Each number is 128 + 24 x the weight over its row's rms, rounded and kept within 0 to 255. Layers, rows and columns count from 0. Numbers have three digits each. The size before them is the row's rms in percent of the matrix's.

# layer 12 MLP down (transposed), 448x128, rms 0.0956, rows 406-431, columns 0-127
103:159099151137157110129161135116151134118139128137101154129120116107111136152128143145134155092144149082153139135070099101083085153148135162091126097154097152161148146114170113150097155114102115134125097142119120144125098180131128121155105106117123103083122147193139136114158149115139167155154173107164135125125144090088126126121138090087107151125161152135135138157120087134148120123138
111:184187127133139115158135149139139127158143133127161131084124134120147075092082126110144111143124124157141117152141143149095114130121091150052160140159128104115112135125112129074145141117162166106104115110134120114140104094129133140113127102117158142167152133156123108147154153171145166113114141115107128080103119117170100137113106141138087141127148134161139091132091147092125162109110
103:125105208170112150121126113122110134110126113143127096111129132138104127122139106102139132133108108146137119128137115136151173078125143149170142118104112082097118147133170140136176131144119103114154128147137128150094115112090131130122122145124080101161105148128104109134151119143142090153089089085167101123159124158126154089080139126156159128160157125111103087084164119097161145125150
102:116115143124122116146127114111133124138134113152136109140127141122076105197141095116177123149127127132101101153131122166123183110103129100118143137101107123157120109186121121150159102108129090128165069177094126150135127100126124153111101088104175129124134099181117126117129154136159158104161121104152102126169135167108108104142113141122114142149147090081106115144129145122143095158138
111:157164107141171090159138144103111129190125131121123135091144093093134141156159128125143178104173131092128119116170126114151109127107131128149174115166166096128122150135160135103079172085122162086067139132081122142138139143130160118118130145128119105122158137100126103139116133129137124126104109113095111125147143128106123124179111133122105106159119141116143141142151069117136135087126
097:127109167114078137129168123158171164115079099107145092132161134112107115154144147128124166140115135102102146136100110111130127157133156139138120102124119143144136094080125180135160124155148123126117070137129156135110102081151104157098131139112107119130132143106174116146149156110110136133109110182117113132133129089175133154140153109112126101130184162133101106070139132108101111117143
109:121179156151101164129097119087155150133157105165150139124152150130083133109136112083109147155077140134131120105080126132117112162166084134150160146083091130136127119154110119093078152159102127141143086143097144123108177142132099104119130143163141143137143110100123094124132165095147118112089167139157131125127126103119143149111152136133168126148124152169118143134154149102113151136155
096:129134149133125146133168112113140098096120154084110159129123108128116117128134124156120123078115150079179135149105157141179126121100128133150131173143114149167154157126157153107132116155101084166163165122133176118128075176125141113164101127141147123137119127095121151123111143110139147065152094137137146137126079134132146109126102152116151103123104141071148120148152111117135101131162
059:164107131100107142133131123179153142125136138155127151102127099142160114121066152098135144137171141117122157097165142133092158125133154130137117106147144156122083104154148152116094090142117137155077127125139156121078086106075129150073107158120161096120122125111135116117173135129107153126195132160137172129138147138144104125112152115097146133141117124114096130124123097110136095153114
108:125123131083124077196087133129123087116071129092141148116110099089115144106101151093105126120141137124184140132154142117133102129133126130155134166117145153141106109157141121160130149178094108146150152099142131116162171116154123091111167134150136126109122135135164164085129115114141147095136104119162140120125120128136178151117155137108121170116148127128099137087121100108124144182124
095:112158136120121146156101146114119117081154129135117132136128098102128154163160144150170111067157156103143163159139126121125092130118119091105168119094152165117158172130126128145114138109090113100081158127131134115123118143125127141155167094079142114147156175136115103121120150176121107119143121151164128113137157168140093134082105087153090115149121098126086148140100102118128129123145
081:102111142096098119171155164134121112104086136094121118133120145148079104113161081124141092114126143095101093131188135167122168119097070143116170123126118117106102134107099078129124094109107141158136108139115117140163158125103168130176134139119142107127144116147078140141146144134152153105090107102111099127151153135134138139139152099110100125138142104145126151152141161097108167140129
103:115153116136114157118156087100088126137123133089152143112170133093136149124152115160161158140101116118134097111133147135139121097115125115135165142119131109094104144127106097133164180148100111121115165099136151066077109170106123121155125133113161164176149131112150124119143115129159173112096126160133133142133146129093165097162137144130143094185130139139106166167121140093156148138119
100:079128123100115139091162172112102130104093126117139116123125096149110123174120188145121136110084107113122111146162129158119151137055108092078121147096129118121122120138162169141119116148097138115173113114183140157118111150158104163149119101135113113120143126134131133126104104148151067170106174138133112125140093118131136118096142143113135120167097121168116143146142121130134118120153
066:137123098098093114101108117135169118109113108140100129121140100128157103104152139121132148148152102081138131083175140144121128125035149106117116128121161144112132106114116138139138101095105176151091108139153129109125094099126146169133110138137155091119137181071108136125178096108132155130120149145123137159132147121151122131123121105079121156107143167116152130099122085116115092132134
092:098170108133171151119146132147109111149132150091167112174147122093128109140143140140090134140078098170088117152095131149111121135102154152165128097124152143116145134156169074098161114138152122109141083125115098141127106141142136133121146109162082191132128105141121144139119104134155156144140127112163149136139110095137117102077166122104144138102122113181141086133111137131104107133146
105:138128137146157146110112119122163144149165110092109096117145169117142143156134138105098143103146115146141133088101106124129152105134109108166084160147135137153104140136096117128136113153141114096123144115159154095136154168093153121114178124106133108083100144147094168117121154148078093109114117090130118111104066154162155141150117125151106170184166158135130131095104112123140101130117
100:141125139108133097140094164156077129085147123079112151134149083108130112126088077121124133130125114092094137093112138105089130144129131118111107124128172147165141142155142160118113097114124143151160118152156091103124175126115126107121116148152142113126111177135130121124106119094141160094126087136151101120104129195131120123143138153129149120164084133127094189172139106134141114138098
091:099115130132116140128098149145095168139152148161110112106143163111163091136139122118155153139129171130147097126107130165166112153137078128082114135131081154112089111191135129120083118084138126113103117125115118128142114146110109147105089128091113087089160140139160112158121162134099096138139161103098151116137127144134113137136125103122159139127091138159114151118105178097124183150133
108:153118118141142138105106165138133124112135115110121135099159097147145133123081115204084114112163152130130118158105150121203158116156114106140182104128179154133134139131101089163123115107132157121108105115164088143146129161146131100117154138110100158128112158090126081134127129143067134136120169142154117121117098156136119151179162125135114109115120125156141133119131106130104133112117
081:173166136156110118153111148123092131126091112144109129097151152104126137168150110108093159135145113107119120129127173112134132150100157085103126147139121146078151122132145100180127103091109075103097104116165101147094121112132097091138147138145135130093125137130094100108131142158109095118183173086158142116142142125122116165166132157110137157163121122157130110090130109112131101115102
092:194130166126143118104136100156176109154147130182130098128081129150132120148132079092096145126131111133139117148094154117138145111084137119142118138079132097129156156115176125088152098130153093169081117156134127150150073129117122165129105153152086144130139100113126098142141126095138130106106141152098123127153111104119144135116142153114121121159100130172123122139117122129126110183117
092:109126166155155124115154096129138141146108111157142109146132093105130118092133103120166102096138153132145158172180117131162120165147110120148111120131165130141071101125154106156132099126157122144157151164094124128136138103082130128161114135081112140141164107134103146139129123124133105101166118107138136080136177136100113111188120109127099083133120105118176104166143114122100149115096
105:065123116134141175138138097127123170137183113137124102138105139135079149132142129091138150126143100128135106144078090077122109139115126166114132097124112168136164147112116152124141122116142166128135089106126104152171129113120107110139141148125125093135163149076141107141126161094190131123123113096146133109141121150141121127165115170141135145134113111117099135138094092154133111059123
125:122119102141130115138165141152134148088191125116106135111113124173121175130102108157105116148161093087116100127143140122151179098087055094129147127118121142104140128124137126107145115121119171138119111117148093128135165135117159101161135127121089117135138118113152117165147123102123150151146127128159108107141167143121145116185146088140069109164129102132125127164162084140129158124134
106:131102118148164154094177094111091115116115087126114114143116091131116139142128150119152144140107145114122144159075115108194124133135141095110134133136119138097132120180120101125162134173106146125115165131140147125124108168105126122107179118085118120086141119154110151146105096110106159087150116114064116118161141144167138108130109105135133114087107157162112103133150105116112105154164
# layer 12 MLP up, 448x128, rms 0.0994, rows 407-431, columns 0-127
104:130135146132133055114106161130105149143123113137142119076160201135136143113136160148105124121136149122180147124103117145143117144129155118117142108157112128150167091125098156114125113126139105148161119138114166115112155133152040104121067120111107104102144148103133135114149137088118114117135140094121142096128183122116103086155143134142148117112111146158131142127151115109158120090136
101:123113108151111134122130111110092136120098154115138124153134139142123147123130170155120090123143191147149168105135139112145101117109114114151158132093132125140165092086145133101128134106101178112112112099123109110135130133151110103163129149156156103085202114163126117170113143121138117167123138134125127102129157119125153200149124128139107104098144150129146151093183127148136106065127
103:116106160184113139199148154136106140116183120101164138114167159106148132111105198116088123082136109134142138123140134204157099162125159127123120116136090107114168134116126129121128119147152124109139136088121115160107124140158148141145139112065103085134099142153080100109138126162134128107131151119129159151107141155116117101126132131117141102134104123121127137109099127132108137122124
113:101122116132138105141139113101142109180104139143104144124150106105156163118132127132157151125146125113114090100123139122121127127123136128131145079123079117143166146125149103128160186140117115111140181130101180126130159135105132138100075161171123102161152161146124133160167088155093118137124148113118146128129146117108134143146159074156104127107116142141126154090158091077152110113075
096:102123075133174126137128103076134136113172111113147111178108142135127146139077085185093107134133104132125134143114106139097139128115139146121126100124167096090148130130143079071116112107145155098141125122149125139094156191144126147141142130116138118117132135143125102081112146178133131151087139116109161137143078123101137137110093157137125131141119102148094154131167135110124133108101
106:129155140122134155143151127108082130082125091114103141107095122094122148138154107135156097132091174166140128111139115093121131115137108147092178151118145129127140132105163182147134119118129166080132144154134122094153112147147116162117125134077123073144151153165129198106104110115097101145143121177157139122125145148152165118092160118119115115129137140130123129135119100087158142099123
100:090099151130158159158103156125116137145110154107140108147113153167147135133139103122122118100118095172130097165115139059150130103160097126127116116124117130146155115133101152161080126176093171123139122120111144150099157120130121113132142079126107130121140148169100108133115147135132106133132104113160112124121122167088148171113114113151078132152173154127094138101114060145156144130150
078:122145125136134099148119085063120087137147119105136147149180081149126107117115130168121115129111120176135105140082144136138108116104136136158109106104140164109177128087102143095119144136165119111136128105143141120117116090173145140144163126092149137138123162131125114103078144163097089116125109127138093151150082134101113154114115138129101109156109110140082115160113096136126072144119
106:148079115127172136126116103143142134164153172136124100124160153119142152126182133120123147114127150152108151132119138136115202135115121146129130118120146118074153135135120151077139132104087121117162128149151099141156162100127091142119152121139064089127140148142138127169098128140125106087163149087126106110113118099146102125104155083135175108142116142133140115102073137153098133113116
103:162146132141140141110106106104102115113138103156196098153131171138136151092128110122113106113124120135106116140139068130155158105126140144131111151114132055117114119172102160130135128136133153155095130113094089147119144138148103122123097129169106108094137100136108125137130113125121127128108114134099121108133134116126179167139130161099150077114118149139155104127060114190153089144129
084:113152114131147137134150125172136089107148126166137119127117137107124124142139165124159108188148099128120101102157085110136090160138091135116120132139115086144086120079137185173138159107143145132108164132118140090159091096137138114100136078132133179129119139145119142118133098115143100128134131101149129132173118139143163130123134150138181141109150114151073111152149126125110098172156
109:114039088097131133124141135158114097126151096135137087112154115110133146130087121100106144097142114130131174167116122090110153101150136141120160133129159159146168118149133140140142119126150197117146122124102140150140134143138116138124056130125057094097154115133124162158151141162123117137126147145134116151164104134135108129155092114137124111140123119175105123133111104129116119091111
091:126146135155147092124087122133134125102131117138114149138145117149111091080153084124144126138192112165112143114124147114176118091168096112161138116164169136151123143122112102111142130110157096153100121136087106112155145110136149166084130089117116113130126142129145114144155139147093126086130083109134099139131109133083097129130143105133140153070180127083125123131145159112124140170092
085:131149144115123100137078154124105153114138091148084156113156119124099085116093152139128093127131119144159133121143105144123146133164127149105077145129104153109073060121169135116125125149131151146114128129165139149126097148107123095130150107154100129129203131140190119141113103151131106120134117123160153074137145112129128124137140151138094097172116100105110085119122132164109108126130
092:129113191142126111194090149100137111149158142110119153128089141170144166119128103097145115128157116111122111078139154157138122141133115131165101113138083132148140135170144129145081133173104101137172171156118134096115109114102130163106133140108138127138122122137117119151138116140093122133133132176103109166117104140151151168087108122171148133130067137142117126131098147161137139147157
102:172128130142127126136128113101147110120139168151157102135108092136131166111120151122142176144095189123126099144139149136134083148149155148102131094150095077126149139149161119086099170118106152128126161123137150135123126116137083094135163125121130120124153135154125109147126131131132134111144155155117129068146151099153120125192121166091103129110102126087153102174094111113141095126164
101:137080129171151174149113091150116164164110127120108116107141153137121167151133115125158135083141131150105116130095114155113125162091114102103130143117131144097154101115121166112137162169126081134143135117124109144125166101154137141109146162136117172150136162114093134126140147159164090125141151102110121146129063114150170113138156068107100103130106132138084137104159114144111106115134
081:098155142134138134116111152166124125126141129172149141140095144137142124164136153111130122157149142135151117121143154105082129147123124117161077100110119133128174119124138154106141140149119132106136145132117108126122113068094167093105118094119141160101133133118144113072124085114127162107117119142142158123118176086122189155152130154101101106116162087092108106176136129120161164078160
102:086133123142130119162166136107118131142115116112079109147110133123153144150155123142144102144149148192103147128160142084129103191115162137159130146135054112142154099147154148137119104107114169136138140105114128139110088099076129140157135138120169118133138107172110153148134133149133112182105119129163137167144147141117149096117139101142146091139129129116163122136142123082168113134148
095:110089105112159151141151115127132109123123143135117135108089149078153121118110121116137080083129141183162157074124128106113140150133123154126129078105166144134140118122180152123138143156108168104144155155126154134099102137136129136117115152092117124150119074130165120163112115141141150146164093186125139111109151116127119114119172102170125131115128127134136104171143112171140093161164
109:134128116145116160126087152112118117139108096133111132133125107108127116144132156173155104084091108153146120141149125121132133165127117115144071096131145099101100140149142177084137121188208162107134105127130166129109133148188094132147117138120134165159117137159120096123147136156159120139126107130137145119126124113158153119101127141139184116095179167118126106163110153149129124132110
092:118143091078118140152151177085121120144135130133170134120087211111130155114116130126111127120153110109089110145110154092096116146154123128119105134151117133155145138047141101094095169134095159117130123101147157131105122127145128111102140125165165156124123176127157116100155109158132133136093129155128114148127104146145144159087143109113135138137135159091124113111094100160124127137137
111:104142123178132116125083131139122105134085060152104107114144131097146113143141073155168131150150100120127131149091130161132136159103106146114106111178150121155132137114167122142098125142119137108107128162142108106141079110145120087150155090107148111128140125137101152131145118090160167111123126107111177117127152146145093115155150136126131108178131147082155126112142162080127161140121
109:128147132149126111152140129139119155144131095101162090150144130148098113118118100117130128129085133184163157136133164139135132093093083106129095123108082135105149090077124114135151119170158146117068107136146109115114115153140132136137145095126103112130127138106139153117132125115162099173120156144170112128109071104121128139151113153093119110134092140149126160168137114156121128054101
109:085150122128170126147143157170111129150117166139136139128116138110172095099097164160144097104138159136181112124148157150094149133116144121134153097106109158143120119126137158111138109134111112073125102140129097183099159073123141115147148145118142106125115080116150141099136178099093112128140160160137167113117133101110134151139119108091096153111129125123146163136075147143111136135093